Part of a small language model's weights.
Size: 6 heads of 32, MLP 384 tanh GELU, vocabulary 4096.
Architecture: rotary positions, untied embeddings.
Training: a variant of Adam for these matrices, 131M tokens, 7966 steps.
Each number is 128 + 32 x the weight over its row's rms, rounded and kept within 0 to 255. Layers, rows and columns count from 0. The size above them is the row's rms in percent of the matrix's.

# layer 6 MLP up, 384x96, rms 0.142, rows 294-329, columns 0-95
size [ 93 108  96  99  87  95 101 101 116 113  94  99 110 101 112  97  93 111 115 118 114 103 104  95 108 107 100  91 104  97  90  95  98 118 104 106]
[[140 157 117 123 145 148 113 126 152 131 143 127 139  76 143 116 185 130 151 107 200 109  70 175 173  80 162  79 168  74 152 161 122 153 131 117 129 117 193  89 133 116 100 100 148 104 100  98 109 142 109 134  90 133 146 127 150 113  90 152 104 149 118 170  99 195  74  95 159  97  87 143  71 107  44 139 131  95 138 117 122 110  58 139 208  95 133 182 110 141 112 129 136 145 139  94]
 [191  96  92 158 126 106 159 122 107  90 187 107 163 207 115 136 204 167 193  94 113 124  90 164 134 130 141 123 113 144 111  95 120 101  89 143 123  88 111 135 137  67 135 115 125 126 105 170 140 142 163  92 136 137  97 109 129 136  84 118 165 132 178 171 123 124 132  63 148 119 135 165 195 116 130 136 134 152 108  80  90 113  98  94 114 115  88 185 138 117 126 168  91 148  63  62]
 [137 100  84 102 138 111  75 150 173 125 125  98 127 195 207 176  85 167 106  54 120  85  90 185 134  73 157  63 142 117 111  90 134 108 133  98 136 143 173 157 112  96 121 107 118 171 157 126 179 178 161 117 121 101  95 139 154 185  87 101 152 115 174  95 122 168 125 148 138 105 153 136 106 121  79 117 170  86 100 124 154 125 118 149 108 126 121 117  79 117 165 107  95 152 111 177]
 [ 83 127 121 141 140 129  96 169 126 138 148  76 134 152 177 179  88 128  98 135 129  84 107 138 131 178 144 157 134 113 142 211  89 121 106 145 125  87 170 140 162 106 125 127 116 153  76  69 160 208 152 127 174 148 100 117  95 113 128 106 144 134 130 121 189  83  95  66 109 145 209 125 123 167 138 116 131  69  96 168  76 145 138 166 109 104 116 106 138 171 168 118  76 158 130  96]
 [129  96 114 119  76 136  89 162 123 139 148 161 132 143 147 108 167 190 147 113 102 128  84 108 133 186 141 122 101 161 153 193 121 190 110 106 105 160 141 132 183 159 137  99 178 119 187 159 188 159  98 155  73 113 104 106 203  99 113  98 175 103 135  92 170 107 121 155 146  71 106  92 121 115 113  83 118  97 155 158  80 147 146 131 124 110 153 115 165 133 117 112  36 145 104 106]
 [121 124 116 126 112 143 121 121 132  60 164 120 165  91 140  82  75  94 216 137 138  86 109 167 131  80 139  71 118 139 117 154 141 109 176 136 176 137 175 178 149 120 152 145 104 128 102 184 159  97 142  95  97 151 176 114 157 142 134 139 129  95 130 103 143 107  89 156 144 132 147 136 116 118  73 139 125 176  75 133 122 107 136 116 197  58  77 194 156  87  85 131 123 135 128  61]
 [108 151 142 229 111 156 107 121 168  85 201  97  87 173 111 117 114 127 141 112  87  94 169  88  86  95 151  80 143 117 108 160 189 160 113 161 140 122 184 116 143 124 143 116  70 133 157  67 162 155 109 127 156 158 108  59  83 118 131 145 169 133 155 142  98 159 114 159 108 105 133 150 115 129 104 105 117 116  99 114 156 145  47 172 137 150  83 105 105 126 116 165 128 181 115 107]
 [116 176  83 131 161  80 132 132 100  82 126 110 133  97  89 115 125 156 149  89 101 115 145 144  41 133 149 168  82 146 109 130 138  55  81 114 133 162 140 108 207  85 172 100 142 123 135 148 117 158 146 162 170 125 157 105 104 130  75 187 136 185 135 105 166 209 115 172 120  94 158 138 106 133 125 117 181 123 161 151 131 133 125  91 142  96  97 143 130 170  79  86 145  74 138 134]
 [110 140  23 120 113 105  95 158 109 120 147 134 119 154 175 130 179 200 111 153 180 126 116 164 127 137 178 141 148 133 102 146 155 109 152  99  81 108 128 133 109 113 162 149 113 103 158 103 130 138 133 125 113 143 143 126 180 109  61  77 224 125 138  51 153 159 116 130 100 110 156 148 175  56 110  94 145 152 119 107 106 122  85 141 146 111  72 127 101 153 154 175 128 159 108  97]
 [109 176 105 157 109 136 135 147 122 125 139  81 148 110 138 126 126 156 117 116 105  78 133 146 179 161 173 116 144  87 139 174 145  78 133  90 117  83 141 100 171 142 138  88 109 106 156 148 113 123 124  99 135 189 114  68 106 177 105  79 116 115 132  76 180 184  78 141  62 135 170 178  64 180 105 114 199 152  98 102 110 105 106 130 172 139 141 160 124 191 134 158 107 159 126  79]
 [163 196 139  66 105 166 154 172 180  84  97 130 109 142 101  88 144 124 156 122 104 156 140 131 133 129 137 116 110 172 160 160 130 104 135 168  97  95 164 108 152  90 118 142 121 125  93  56 117 125  86 111 172  93 128 104  74 138  79 108 109  77 210 121 105 102 116 141 140 111 131 137 138  73  59 131 196 150 162 147 168 177  78 157 138 114 115 118  87 111 153  97 105 185 119 113]
 [122 159 104 143 118 113 116 125  81 118 124  93 150 170  75 145 146 149 111 170 163  60 173 128  86  53 129 112 127 125 140 180 209 138  64 124 140 164 134 138 126 119 141  76 102 128 131 121 138 142 126  69  57 157  96 100 177 156  89 164 166 133 184 143 102 137 159 184 107 129 132 126 118 123  80 178 121 149 129 101  79 137 205 177 162 142 108 127 148 128  88  94 130 119 115 129]
 [ 94 141  80 126 155 116 147  63  97 104 168 137 167 140 122 154 134 145 184  93 177  59 121 105  78  97 140 129  88 177  84 107 149 143 158 102 142 107 121 178 126 113 199 112  66 116 144 160 163 155  64 145 120 198 153 105 169 164  84 154  77 140 129  85 140 139 120  77  89 134 150 175  99 114 140 141 174 144 147 154 143 136  84 120 102  85 126 176 157 133 154 114 122 114 102 104]
 [104 163  96 172  88 139  93 146 125  65 133  59 152 178 152 110 144 104 175 104 107 140  60 148 150  90 144  73 165 114 167 103  87  68  92 198 141 112 171  78 185 150 131 107 128 178 112 148 145 102 131  99 130 151 137 152 102 125 129 169 120 168 171  77 185 116 134 148 100 183 176 163 117 111 113 123 155 114 160  75 141 168 117 150 188 121 139 125  98 137 133 119 122 120 127 107]
 [126 200 126 128 137 133 162 175  61 134 106 168 160 144 121 136 126 164 105  73  72 107 131 184  82 103 137  94  46 143 120 160 160 150 121 120 116 204 143 104 151  90 192 110  99  98  99 141 143 179 171 131 166 113 153  89 119  90  80 128 173 156 106 115 164 176 113 146 114 122 128 132 131 157 106 103 132  76 119 155  67 113 114 119 123  96 110 128  80 141  99  91  89 179 121 148]
 [137 141  57 171 128 161 109 106 143 157 181 112 103 138 130 171 174 115 168  98  91 101 103 157 131 139 139 137 136 121 163 142 136 180 168 119 175 166 129  71 150 116  99 104 128 119 113 149 117  84 151 119 132 164  80 100 165  77 118  76 180 116 145 125  99 123 120 142 120  86 104 170 102 162  79 112  96  79 140 119  86 126  69 151 112 121  92 175 153 238 186 133 110 115 162 105]
 [134 131 143 164 120  97  95 120  76 131 149  58 112 127 134 107 164 113 127 146 162  70 127 129 189 164 140 118 129 119 156  99 159 108 186 153 195  81 127 125 152  85 133 139 134 127 124  53 176 118  80 115 144 155 112 119 184 130  74 122 132 130 160  96  99 161 127 150 177  99 106 156 111  87 120  50 154 107 185 116 119 206 104 122 107 137 151 128 145  83 158 138  69 144  90 172]
 [116 114 117 126 116 131 116  94  92 143 102  84 137 159 142  86 156 147  79  78 177 129 102 135 106 167 136 156 112 139 126 165  92 149 124 131 157 146 129 138 137  91 179  91 146  79 126  61 189 164  64  82 123 139 111 141 119 100 130 143 154 100 132 147 113 188 155 108 119 158 188 200 101 162 135 133 127  85 125 126  44 137 139 197 134  86  99 182 121 128 101 199 115  95 158  98]
 [120 148  78 168 157 137 148 106 112  84 172  96 158 111 131  79 147 116 162  55 109 108 141 178 116 158 144 142 110 146 146 111  92 122 144  91 120  75 113 101 208  99 157 120 139 112 104  70  82 164 146  41 203 182  71 119 121 132 142 150 131 139 120 129 155 190 145 157 141  95 158 123 131 121 113 147 182 144 155 138  79  82  86 139  80 137 138 165 124 159 115 167 102 147 114 129]
 [138 167 100 164 120 178 111 145  56 126 115 110 152 128 172 102 160 136 139 104 204 106 134 109  94  89 182 147 120 116  77 157 177  88 127 138 157 215 127 107 103  91 181  94 102 127 133  97 157 152 140 148 173 145 158  98 115  40  88 105 194 138 128 154 155 144 118 175 102 158 109 158 136  68 144 102 144 138 127 156  75  80 136 140 124 110 122 138 155 112  95  79 121 140 103 126]
 [ 90 106 106 150 130 139 134  67 118 139 104  87 119 174 117  86 144 131 106 120 129  94 126 201  89 130 194  98  75 118  95 106 173 172 107 169 173 181 178 152 122 143 139 103 104 108 105 135 183 177  81  99 135 120  85 140 107  71 124 153 112 120 135 177 119 167 110  62 133 129 133 137 130 154 123  84 137 120 145 186 104 121  77 171 142 119 143 130  63 197  92 144 132 141 118  72]
 [129 163  47 206 182 147 168 169  75 112  79 127 157 144 113  87 124 137 171  74 114 156  99 132 133  99 145 130 103 148 169 134 148 123 155 130  88 159 144 120  99 113  90 150 137 115  79  57 179 161 103 121 110 132  97  87 119 138 122 160 158 161 163 128 141 142  88 125 107 156 158 145 191 108 131 184  84  95 129 100 112 193  68 165 164 169 118 178 119 122 132 111 131 115 125  96]
 [121 147  78 164 116 145  72 163 165 125 108  91 130 158 145 125 109  99  85 138 106 158 130 187  77 110 161 154  98 107 144  96 110  76 154  92 114  94 169 123 109 123 149 119 100 117  80 133 195 153 169  76 109 173 144  97 102 117  79 178 140 137 145  57 160 151 141 169 106 203 161 134 212 138 126 121 136 118 102 196 117 139 131 160 131 106  78 130  94 120 130 116 127  99  86  87]
 [164 117 126 103 103 132 179 101 103 109  95 115 175 118 114 160  92 100  57 123 185  85 146 142 153 145 113 159  71 135 174 103 132 124 141 183 160 140 130 100 113  94 156 104  92  98 134  92 131 163 115 107 134 173 103 123  76 139 124 159 148 111 127  96 144 188 123 110 166 147 192 190 136  98 109 124 122 125 163  87  94 143 160 198  94  59 172 140  60 125 174  91 163 138  98 146]
 [150 169 163 110 134 176 112 131 148  91 135 122 149 142  92  60 154 139 177  96 144  69 151 137 139 116 104 116 144 140 147 136 121  61 150 142 146 139 119  86 157 108 146 106 183 104 157  85 142 148  92 112  55 169  84 165  69 109 129 190 177 132 144  97 100 129  96 148 163 151 119 133 106 103  74 142 157 127 190 134  27  88  94 128 150 156 131 177 150 134 179 109 111 133 118 135]
 [128 186  55 103  89 115 145 131  98  63 110 145 161 122 115 132 151 122 121 141 112  89 135 150 131  98 139  74 132 151 182 131 155  42 122 187 140 193 153 118 162  87 140 134 125  85 136 152 156 151  97 155 178 193 142 138  94  59 129 110 178 156 115  97 131 128  92  98 183 178 138 137 151 106 120 145 111 153 166 146  54  84 139  93 145  95 125 159 102 119 117 105  90 125 126 150]
 [205 136 111 172 117 138 129 141 148 117 168 156 105 153 114 114 110 137 165  75 142  25  76 126 122 122 145 142  99 181 118 138 155 150  74  95 158 129 162 110 155  84 163 137  55 117 116 100 151 137  98 156  86 105 152  76 189 149 101 127 183  78 166 118  78 184 129 139 132  87 101 137 172 111 127 122 141 163 140  87  99 107  88 165 147 111  95 104 114  95 157 108 111  99 117 163]
 [ 81 126 140 110 134 103 117 127 115 128 128 100 143 154 120 114 137 109 136  92 121  98 105 191 120 138 108 133  73 140 115 179 122  97 150 157 102 157 138 147 115 174 122 220 165  89 150 108  92 111 146 147 116  77 171  93  64 162 121 143 143 136 174 170 154 175  89 129 110  85  96 126 140  89 131  83 193 110 111 129  86 151 101 164 114  72 145  89 184 202  80 149  85 128  72 145]
 [ 76 128 108 156  81  88  99 159  86 127 127  79 165 147 181  41 128 168 160 147 135 149 147 115 105 144 177 101 102 122 169 117 136 130 140 132  97 141 115 107 126 101 137 101 124 118 124 130 121 202 170  98 120 113 142 107 162 150 100 167 109 113 152  69 156 233 131 101 123 184 144  91 155 107 135 120 124 133 119 176 105 126 160 148 113 138 161 166 112 144 146 153  93  74  35 154]
 [111 153 123 164 139 143  89 105  97 102 133 105  93 132 117 178 176 154 167 111 114 103 101 148  96 162 138  79  67 167 125 137 138 101  66 148 133 169 104 116 147 111 121  79 119 123 150  95  81 154 119  67 116 100 138 181 160 101  49 179  89  87 131 151  97 123 183 169 106 151 143 188 153 148 133 112 138 104 221 104 119 110 126 137 105 122 147 186 121 112 107 156 117 141 146  60]
 [125 150 140 105 170 114 182 118  58 126 107 118 203  78 147 173 145 126 137 115 124  82 147 173 179  95 137 159 125 155 141 182 181 113 133 103 128 170 136 106 127 129 134 144 152 124  85 128 113 169  75  88  70 145 157 119  72 124 104 116 178 159 114 117  97 144 158 124 171  55 117  84 140  95 125  83 200 141 133 124 100  75 101 172 116 103 127 133  82 153 182 115 109 137  86 131]
 [104 165 137 161 129 137  87 127 161 117 164 127 126 186  80 119 103 158 166 140 155 138 115 122 120 126 130 114 154 141 200  90 101  90  77 183 159 133  99 122  96 124  99 121 123  85 140 154 164 126 169  90  88 121 150 107 163 188 111 123 115 103 249  78 144 149 157 156 108 184 130 113 153 145  90  97 129 150 106 125 124 141 101 161  78 106 100 158  81 141  85  88  87 127 180  91]
 [137 154 133 171 209 171 136 126 127  91 116 103 166 124  54  79  82 105 130  94 126 111 144 145  78 131 145  96 131 152 156 189 166 134  91 117 168 100 136 128 176  94 190 117 132 134  98 152  92 170  90 133 165 180 131 125 123 123 148 105 101 127 132 112 164 168 149  68  66 119 144 145 129 134 176 161 152  93 102 114  97 164 157 175 127  63 161 121  84 121 168 132  74  90  99 133]
 [137 176 104  95 132 124 113 173 120 128 160 112 138 105 164 155 160 161 126 120  57  71  72 160 150 105 165 124 117 137 179 133 179 147 143 146 128 122 157  60 177 131 152  95 113 157 223 129 121 130 124 133 133 152 116  43 136 113 126 108 144 101 118 147 141 108  71 158  73 138 137 120 132 124 105  76 167 214  89 134  95 109 108 156 112 147 129 102 105 168 147 134  52 119 120 105]
 [107 183  78 125 128 153 108 126  87 131 132 103 101  98 116 152 151 158  95  99 132 144 112 149 159 103 135 156 140 115 158 184 169  49 192 117  81 164 145 103 148 129 180 127 147 114 188 105  77 159 105 169  94 149 123 111 134 133 119 138 106 112 153 112 132 133 148  96  95 143 138 127 146  74  93 118 123 199 154 114  64 128 109 187 149 142  66 140  78 193 145 130  86 135 112  48]
 [214 107 108 160 126 148 166 131 127  59 143  98 106 105 167 161 168 145 132  88  94 105 110 126 147 136 144 134 130 142 148  86 128 115 130 170 200 124 176 124 115  92 203 165 142 126  95 132 147 134  58 116 207 163 109 100  85 123  90  90 171 155 129 111 160 148 144 103 137 100 167  75 107 135 137 103 102 122 123 185  44 132 116 141 141 113 158 147 128 145  99  65 164 121 135 125]]
# layer 6 MLP down (transposed), 384x96, rms 0.128, rows 294-329, columns 0-95
size [ 95 103  91  97  89  90  86 104 111 125  87  97 104  97 117 101  87 118 121 125 128  97  96  96 101 115  98  93  91  92  93  94  92 111 129  96]
[[ 91 105 207 120 108  88 179  77 108 148 100  93  94 162 111 159  30  50 131 144 117 209 116 144 141 123  97 113 102 136 176 141 137  94 133 112 144  94  92 147 156 127 122 132 113 171  97 162 143 175 129 121 105 122 116 171 153  84 120  72 150 168 168  95 189 124 153 139 120 130 116 151 125 150 113 175 148 153  87 111 125 104 145 146 124 144 209 140 172 106 135 124  93 107 121 114]
 [137  57  96 129 125 137 152 104 102  94 142 108  88  72 182 162 161 145 115 128 132 171 101  99 102 102 158  77 108 156 115  54 104 171 103 160 149  97 148 143  93 173 144 108 144 179 111 196 134 132 114 131 104  64 171 140 135 166 108  73 169 124 133 185 118 154 114 207 151 141 113 127 156 153 161 165  96 118  72 131  82 105 129 153 125 163 146 150 130 117  88 129 140 152  64 142]
 [140 190 139  83 103 167 126 137 118  80  71 112 112 116 102 122 181 164 113 167 138  74 141 151 146 214  32 130 162 113 128  90 122 195 119 148 136  86 100 143 107 120 138 154 110 141 114 113 100  96  84 133 166 111 105 105  99 112 122 113 182 154 158 132 140  92 165 102 127  86  90 156 108 130 174 164 123 118  78 103 126 100 154 123 118 154 149 184 162 140 161  62 154 120 154 175]
 [119 219  92 161  95  95  64  85 166 145 166 110  98  83 143  96 147 172 112 152 129 129 147 156 165 162  88 119 148 147 151 110  94 139 123 101 119 114 121 130 115 170 123 171  73 109 177  56  60 126 111  83 103 104 112 117 102 174 138 184 103 135 109 130 115 102 185 138 128  60 117  83 113 156 153 130 131 149 158 113 158 113 147 182 144 138 101 125 116 203 115 118 112 131 182 114]
 [149  84 121  98 166 102 105 124  92 140 147  87 135 108 134 113 119  99 118 132 133  96 128 148 161  88  55 138 170 139  39  99 102 161 125 166  93 147 120 125  37 124  94 170 129  99 148 157 145 129  86 131 180 181 123 105 128 143 145 192 131 119  82 135 108  99 130 149 111 173 111 112 149 143 102 201 127 143 196 139 126  98 116 134 143 115 105 199 116 136 106 141 198 104 193 130]
 [143  83 109 165 122  99 165 114 146 178  93 191 135  66  98  96  90 135 135  63 103 152 113 140 144 149 165 160 145 175 137  96  79 125 140 131 142 138 160 156 145 135 130 143 137 159 175 158 120 102 106 133 158 134  64 117 133  61 149  62  63 132 126 123  87 164 126 128 130  90 152 166 138 141 127 135 133 134  83 105  96 170 126 151 186 166 139  86 150 131  86  98 216 113 124  64]
 [156 116 161 142 108  73 190 136 115 109 142 121 112 106 103 140 110 120 119 104 161 160 107  93 141 102 191 147 148 130 111 151 159  80 102 188 117 103 166  60 141 122 157  90  91 192  92 194 154  84  88 136 110 135 114  87 132  92 105 183 190 176 100 116  90 133 143 155 119  96 152  97 161 122 160 131  89 152 130  64 147 135  82  86  74 169 144  94 182 126 160 147 153 126 128 147]
 [103 133 143 129  60 129 111 100  42 132 145 123 135 108 173 131 144 143 118 199 163 159 120  96 138 158 129 110  83 143 156 115 135 109 130 166 109 107 128 147 136 129  80 179 102 133 156 128 130 103 134  94 119 102  91 141 124 190 214 173 170 156 127 118  64 177 156 119 113  95 141 105  76 120 112  88 141 161 105 103 122  38 153 188 119 141 153 114  99  72 158 162 113 159 151 159]
 [113 141  62  87 175 123 156 108 108 143  75  75 166 150  92 112 135 144 145 171 112  94  88 124 102 122  93 141 108  65 161 171 146 105 145 171 147 170 121 141  82 107  82  87 114 126  69 121 150 143 120 131 144 121 132 152 153 144 117 115 190 139 184 148 166 143  85 130 113  57 159 146 172  79  83  85 112 100  99 120 167 120 114  83 146 181 126 128 137 150 177 195 154 146 178 131]
 [106  98  83 157 109 158 136 115 119 127 114 129 143 119 114 115 196 131 119 146 132 132 134 116 210 189  81 119 128  53  84  79 174 149 145 143 108 135  54 136 100 131 152 123 118 116 129 108 123 118 104  94 188 150  98  96  85 181 147 144 142  85 180 100  79 126 148 130 126 129 146 121 137 161 121 128 142 153 112 186 120 191  88 148 107 153  88 204  65 136 184 156 111  79 122 121]
 [138 119 150 154 142  92 120  67 134 141  70 127 148 153 122  98 150 172 143  79 137 129 178 125 167 152 126  85 175 105 107  16 166 143 167 171 127 151  66  89 159 175  75 173  84 130 119 146 133 157  90 185 114 106 144 108 114 182 141 127 116 131 147 118 114 105 114 105 131 153 113 172  58 148 131 105  71 161 140 141 148 130  77 141 109 126  93 103 127 150 189 135 112 113 119 173]
 [170 128 153 113 121 147 101 125 107 113  95 104 113 184  55 159 155 179  97 183 188 151 126 162 118 100 100  99 162 112 144 147 123 115 157  99 104 134 124  68 167 111 171  97  73 161 114 154 126 111 123 143 153 170 134 124 108 137 160 116 143 122 134 161 129  56 147  53 167 116 101 135 150 116 117 105  92 147 181 121 157 120 137  95 138  91  66 185  62 142 114 112 176 179 115  68]
 [116  73  78 141 156 145 162  69 156  89 173  54 121  89 157 149 123 105 125  84  97 103 116 178 101 143  87 140 182  82 145 124 140 167 148 154 112 129 143 170  86  82  99 115 128 142 162 174  98 179 114 133 104 175 112  67 143  65 121 141 103  96 118 115 129 112 129 122 139 121 156 142 182  57 129 172 148 166 128 125 133 162  82 128 171 114 153 121 103 153 205 139 158 120 168 136]
 [174 127 150  91 120 134 128 153 109 157 103 228 138 125 129 138 124 122 148 165 122 129  94 141 102 109 150 144  80 106 126 156 132 156  90 136  85 123 175  91 168 153  97 133 123  88 125 123  84 143 103 160  94  95  27 163 177 157  54  96 136 102 134 140 144 124 132  91 181 108 129  87 184 159 130 175 158 131 175 144 179  87  98 169 123 141 131  74 118  71 137 147 113 150 146  93]
 [161  78 146 115 164 120 153 145  50 108 154 117 163 118 125 152 131 187 102 154 153 156 118 147  75  86 130  86 116 101 134 129  95 102 119  75  89 121 147 114 189 130 161 117 142 118 135 193  91 149 152 146 150 151 134  88 158 128 147 175 139 124  54 210  76 128 144 114  80 182 134 142 109 127 137 166 131 104 137 158 161 162 101  90 130 146  75  97 138  73  93  88 172 133  81 104]
 [121 108 149  84 175  73 115  95  58 131  73 151 116 123 147 168  97 138 131 172 106 163 162 110 106  87 132  77 134 109 115 124 158 159 116 136 148 137  84 144 128 148 162 101 135  74  91 141  87 165 137  93 121  95 150 102 136 169  88 134 187 154 179 142  61 188 191 138 159 135 139 154 152  96  88 123 153 122 134 146  80 151 174 110 121 141 187 129 166  99  97 108 112 158 131  47]
 [122 113 106  94 107 142  97 154 133  77 138 152 141 129  61 146 114 113 143 142 128 125 155 151  86 147 125 140 123 121 105 212 122 162 155 139  86 156 109 103 122 109  14  88  99 194 149 155 148 133 147 157 122  85 127  86 164 137 145 140 144 178 107 141  93 119 119 130 108 141 172 198 159 172 102 154 108 124  75  95 133  59 110 128 132 127 152  45 139 109 156 114 180 161 118 160]
 [117  84 158 116 140 120 150 197 127 126  91  89  70 156  72 127 156 156 144 155 153  66 159  91 125 176 122 121  99 130 114 133  94 125 160 172 135 161 124  94 116  97 133 158 135  65 139 142 163  75 130  99 130 131 167 124 142 134  83 147 126 120 172 132 116 117 132 195 124 123 174 135 112 134 100 127 123  95  62 133  77 154 142 148 146  68 112 181 107 214  97 206 100 139 144  77]
 [153 163 141 160 176 103 124 126 178 203 110 167 116 114  74 107  95 138 151 144 170 116 118 132  78 110 149 131 129 149 147  85 116 113 141 182 149 128 150 108 120  79 105 123  74 129  97 168 104 121  87 153 142 154  99 115 125 156 139 164 136 164 143  85 149 124 123 134 117 150 155 220 149 170 118 109 117 156 142 127 120 132 163  52 131 132 119 119 107 137  38  56  65 153  69  88]
 [129 166 217  89 175 119  94 126 113 148 146 134 160 144 101 111 102 182 129  76 140 166 116  95 133  96  98  64 126 111 128 135 120 107 141 103 110 164 124 102  95  62 139 143 116 163 137 156 129 138 131 165 187 172 151 113 136 217 168 135  92 147 102 105 129 119 124 109 127 152  83 153 199 128 126 102 113 179  97 126 140 111 126  69 101 115  46 112 124 113 102  79 170 185 121 132]
 [163  52 175 104  53  95 120 128  92 140 198  72  87 172 161 150 112  98 152 158 129 144 115 101  97 146 131 125  95 156  83 144 103  98 141 173 131 204 167 126 125 110 120 137 103 100 175 109 164 101  84 114 128 142 121  78 157 113 105 113 197 163 150 102 135 123 115  78 172 175  98 134 129 135 149 140 110  97 143 194  92 129 139 118 147 104 118 147 111 115 166 148 113 154 162  59]
 [ 60  85 113  92 151 151 165  95  71  66 138 119  82 137 117 132 130  97  77 124 126 121 165 109 188 168 158 155 172 100 173 174 129 118 128  97 151  86 134 138 149 136 124 159 130  95  99 118 151 100 108 122 153 125  31 167 144  91  81 145 187 114 142 122 111 168 165 112 162 167 137  90 132 141 147 130  95  83 151 148 154 131 117 122 153 134 111 133 122 201 130 144 168  39 153 141]
 [114 106  74  68 141 201 160 180 109 111  74 102 126 102 123 115 118 113 134  71 108 114  81 199 154 146 150 123 109 148 131 154 133 121  71 178 151 121 140 115 139  96 108 125 172 121 189 144  52 164 161 105 104 116 113 163  99  98 117 137 142 111 192 101 145 139 148  89 157 113 123 172  73 109 103 114 121 142 121 149  91 150 160 107  82 201 113 161 163 106 183 168 138  98 139 146]
 [ 45 144 122 133 114 149  66 112 147 104 146 146  94 132 140  55 134 107 121  90 134 136 145 134 160 126 110  94 205 106  96 100 120 150 162 120 117 140 119 137 164  72 158 138 160 153 119 137 173 119 172 148 115 135 111 122 135 109 106 107 127 144  78 136 127  75 144 211  91 227  87 137  91 102 148 144 132 120 160  91 140 168  61  78 124 196 146 129 165 141 144 150  97 114 152 145]
 [ 60  83 144 121  69 170  94 115 110 146 137 162 215 167 151 151 115 204 137 131 156 133 104 151  80 118 122  88 125  78  86 165  99  83 136 156 181  99 170 170  64 125 114 148 122 121 152 160 146 117  96 131 114 179 105 128 138 141 150  94  73 146 114 166 124 152 152 148 127 130 155 167 112 157 124 129  84 139 140 166 131 110 130 111  80 143 141  37 120  86 111 140 154  81 118 149]
 [128 194 137  99 151 114 109 124 142 148 185  78 105 156  94 135 110 142  54 164 176 151 124 130 116 108 157  74 141  87 186 139 147 150  97 176 117  93 176 135 108 157 120 177 138 156 108 153 113 154 132 173 157 127 158 112 118  89 154 167 115 127  39 117  99 124 111 102 106 119 125 141 120 137 113  95 101 108 148 186 158 133  99  39 129  78 102 145 109 170  97  86 118 168  98 188]
 [100 157  59 168 148  85  93  84 145  91 119 106 129 136 131  95 160 156 134 119 128 132 223 130 204 133 146 131 159  65 127 102 130 111 177 123 115 171 100 176  80 165 107 106 141 155 130 129 145 179 144 113 135 133 157 157  61 142 108 106  95 118 127 197 157 112 129  82 120 110 170 110  73 156 107  89 111  91  89 124 144 128 167 144 135  94 145 154 145  85 191 125 122 160  81 103]
 [126  81 105 121 140 161 172 151 127  79 105 163 134  28  97 154 145 103 130 140 164  78  63 130 112 115  75 141 152 144 112 100 118 196  99 112 105 103 147 133 137 134 152 124 109 163 119 101 149 115 115 195 166 178 107 162 145 128 128 109 174 138 158 110 119  61 128 119  96 109  73 142 133  94 164 213 134 123 145 124 146 186 105 108 131 160 146  66 149 158 126 120 157  73 147 171]
 [149 107 134 149 147 135 173 138 102 111 127 135 136 159 198 167 175  97 121  96 149 113 132  74 106 129 110 141 119 104  84 138 138 104 174 127 117 174  60  61  54 111 135 113 122  98 204  64 158  92 109 106  95 170 133 110 140  95 181 112 136  70 160 145 131  50 112 127 116 119 109 137 153 179 145 120 111 192 151 142 179 125  91 136 138 114 147  82 112 163 156 108 158 158 118 165]
 [149  71 140 100 111 132 107 141 116 128  90 148 106 105 163 212 161 141 169 129 117 167 111 168 131 151 142 104 113 194  96 118 146 112  98 155  99 132 175  95 120 131  42 149  96 176 120  45  94 156 163 137 146  90  91 165 129 155  90 204 136 124 143 125 115 106 152 116 130 129 121 133 103 161 160 112  53  86 155 154 163 115 153  61 121 186 118  81 110 115 130 131 124 130 149  98]
 [ 99 121 155 181  68 165 111 121 170 101 172 144  89 149 140 101 126 131 119 145 145 154 151 142  69 150 114  90 117  61 140 120 114 125 117  95 114  63 108 141 145 151 106  60 131 111 157 105 148  72 170 174 168 136  85 169 155 103 118 109 121 110 169 102 168 152 130 162  90 160 131 137 139 178 124 120 115 157  99 145 160 172 156  99  84 139 173  91 146 192  80 195 114  68 145  94]
 [ 78 141 107 148 156 156  74 161 140 170  85 146 124 133 113 161 145 136  71 148  97 145 108 187 129 134 143 134 132 106 182 141 123 169 133 130 125  99 143 148 145 135 180 119 112 114  49 164 136 157 171 112  86 114 123 109 136  26 140  81 154 115  58 147  85 153 156  96  73 130 103 106 137 129 108 152 118 156 163 110 116 181 129 121 145 130 103 114 149  94 156 120 100 194 119 220]
 [168 192 125  69  83 108 101 152 162 162 105 161 157 100 180 158 120 128 134 190  94 122  86 119 122  98 116 150 140 100  88 129  94  87 150  75 117 155 175 163  63 153 103 125 147 159 103 113 182 115 131 151 103  90 147  91 137  51 108 169 191  96  89 153 110 153 103 158 139 177 144 145 155 100  93 139 118 148 156 144 141 118  95  80 171 148 122  71 141 125 135  98 149 167 156  87]
 [102 148 156 101  92 105 125 117 106 183 118 111 113 142 136 144 105 116 147 204 141 108 146 150 157 129  81 203 112  98 143 179 180 113 115 141 133  91 128  79 133 155 138 137 141 152 165 108 142 164  88  83 127 140 182 113 104 141 162  93 131  98  96 143 126 114 161 154 195 151  69  54 194 160 145 133 142 103 106 154 174 122  74 176 104 139 132 128 102 117  61 136 103  61  82 110]
 [125 173  81 138 146 205 109 172 171  90 140 100 157 196 134 111 187 132 146  88 107 129 136 165 116 139  81 113  83 132 121 127 147  99 145 125 100 127 174 114 149  55 179 122 117 120 120 140  70 160 125  98 159  76 159 136 140 118 173 125 120 149 172 103 123  66 117 139 153  90 120 150 142  87 117  99 175 120 166 111  94 127  68  87 151 167  63 112  95 190 163 112 152 141 130  97]
 [120 151 115  71 135 136 170 141  85 161 110 119  97 138 138 131 143 165  95 147 125 105 124  76 123  72  78 186 156 192 102 114  86 186 154 108 108  98 117 140 118 105 146 135 166 137 169 111  81 140 193 167 173 101 116 120 110 103  89 182 143 125 136 117 135 108 123  96 153 120  45 186  92 163 125 110 130  95  84 130 137 158 143 148 175 191 133 101 143 102 117 183  84 162  78 158]]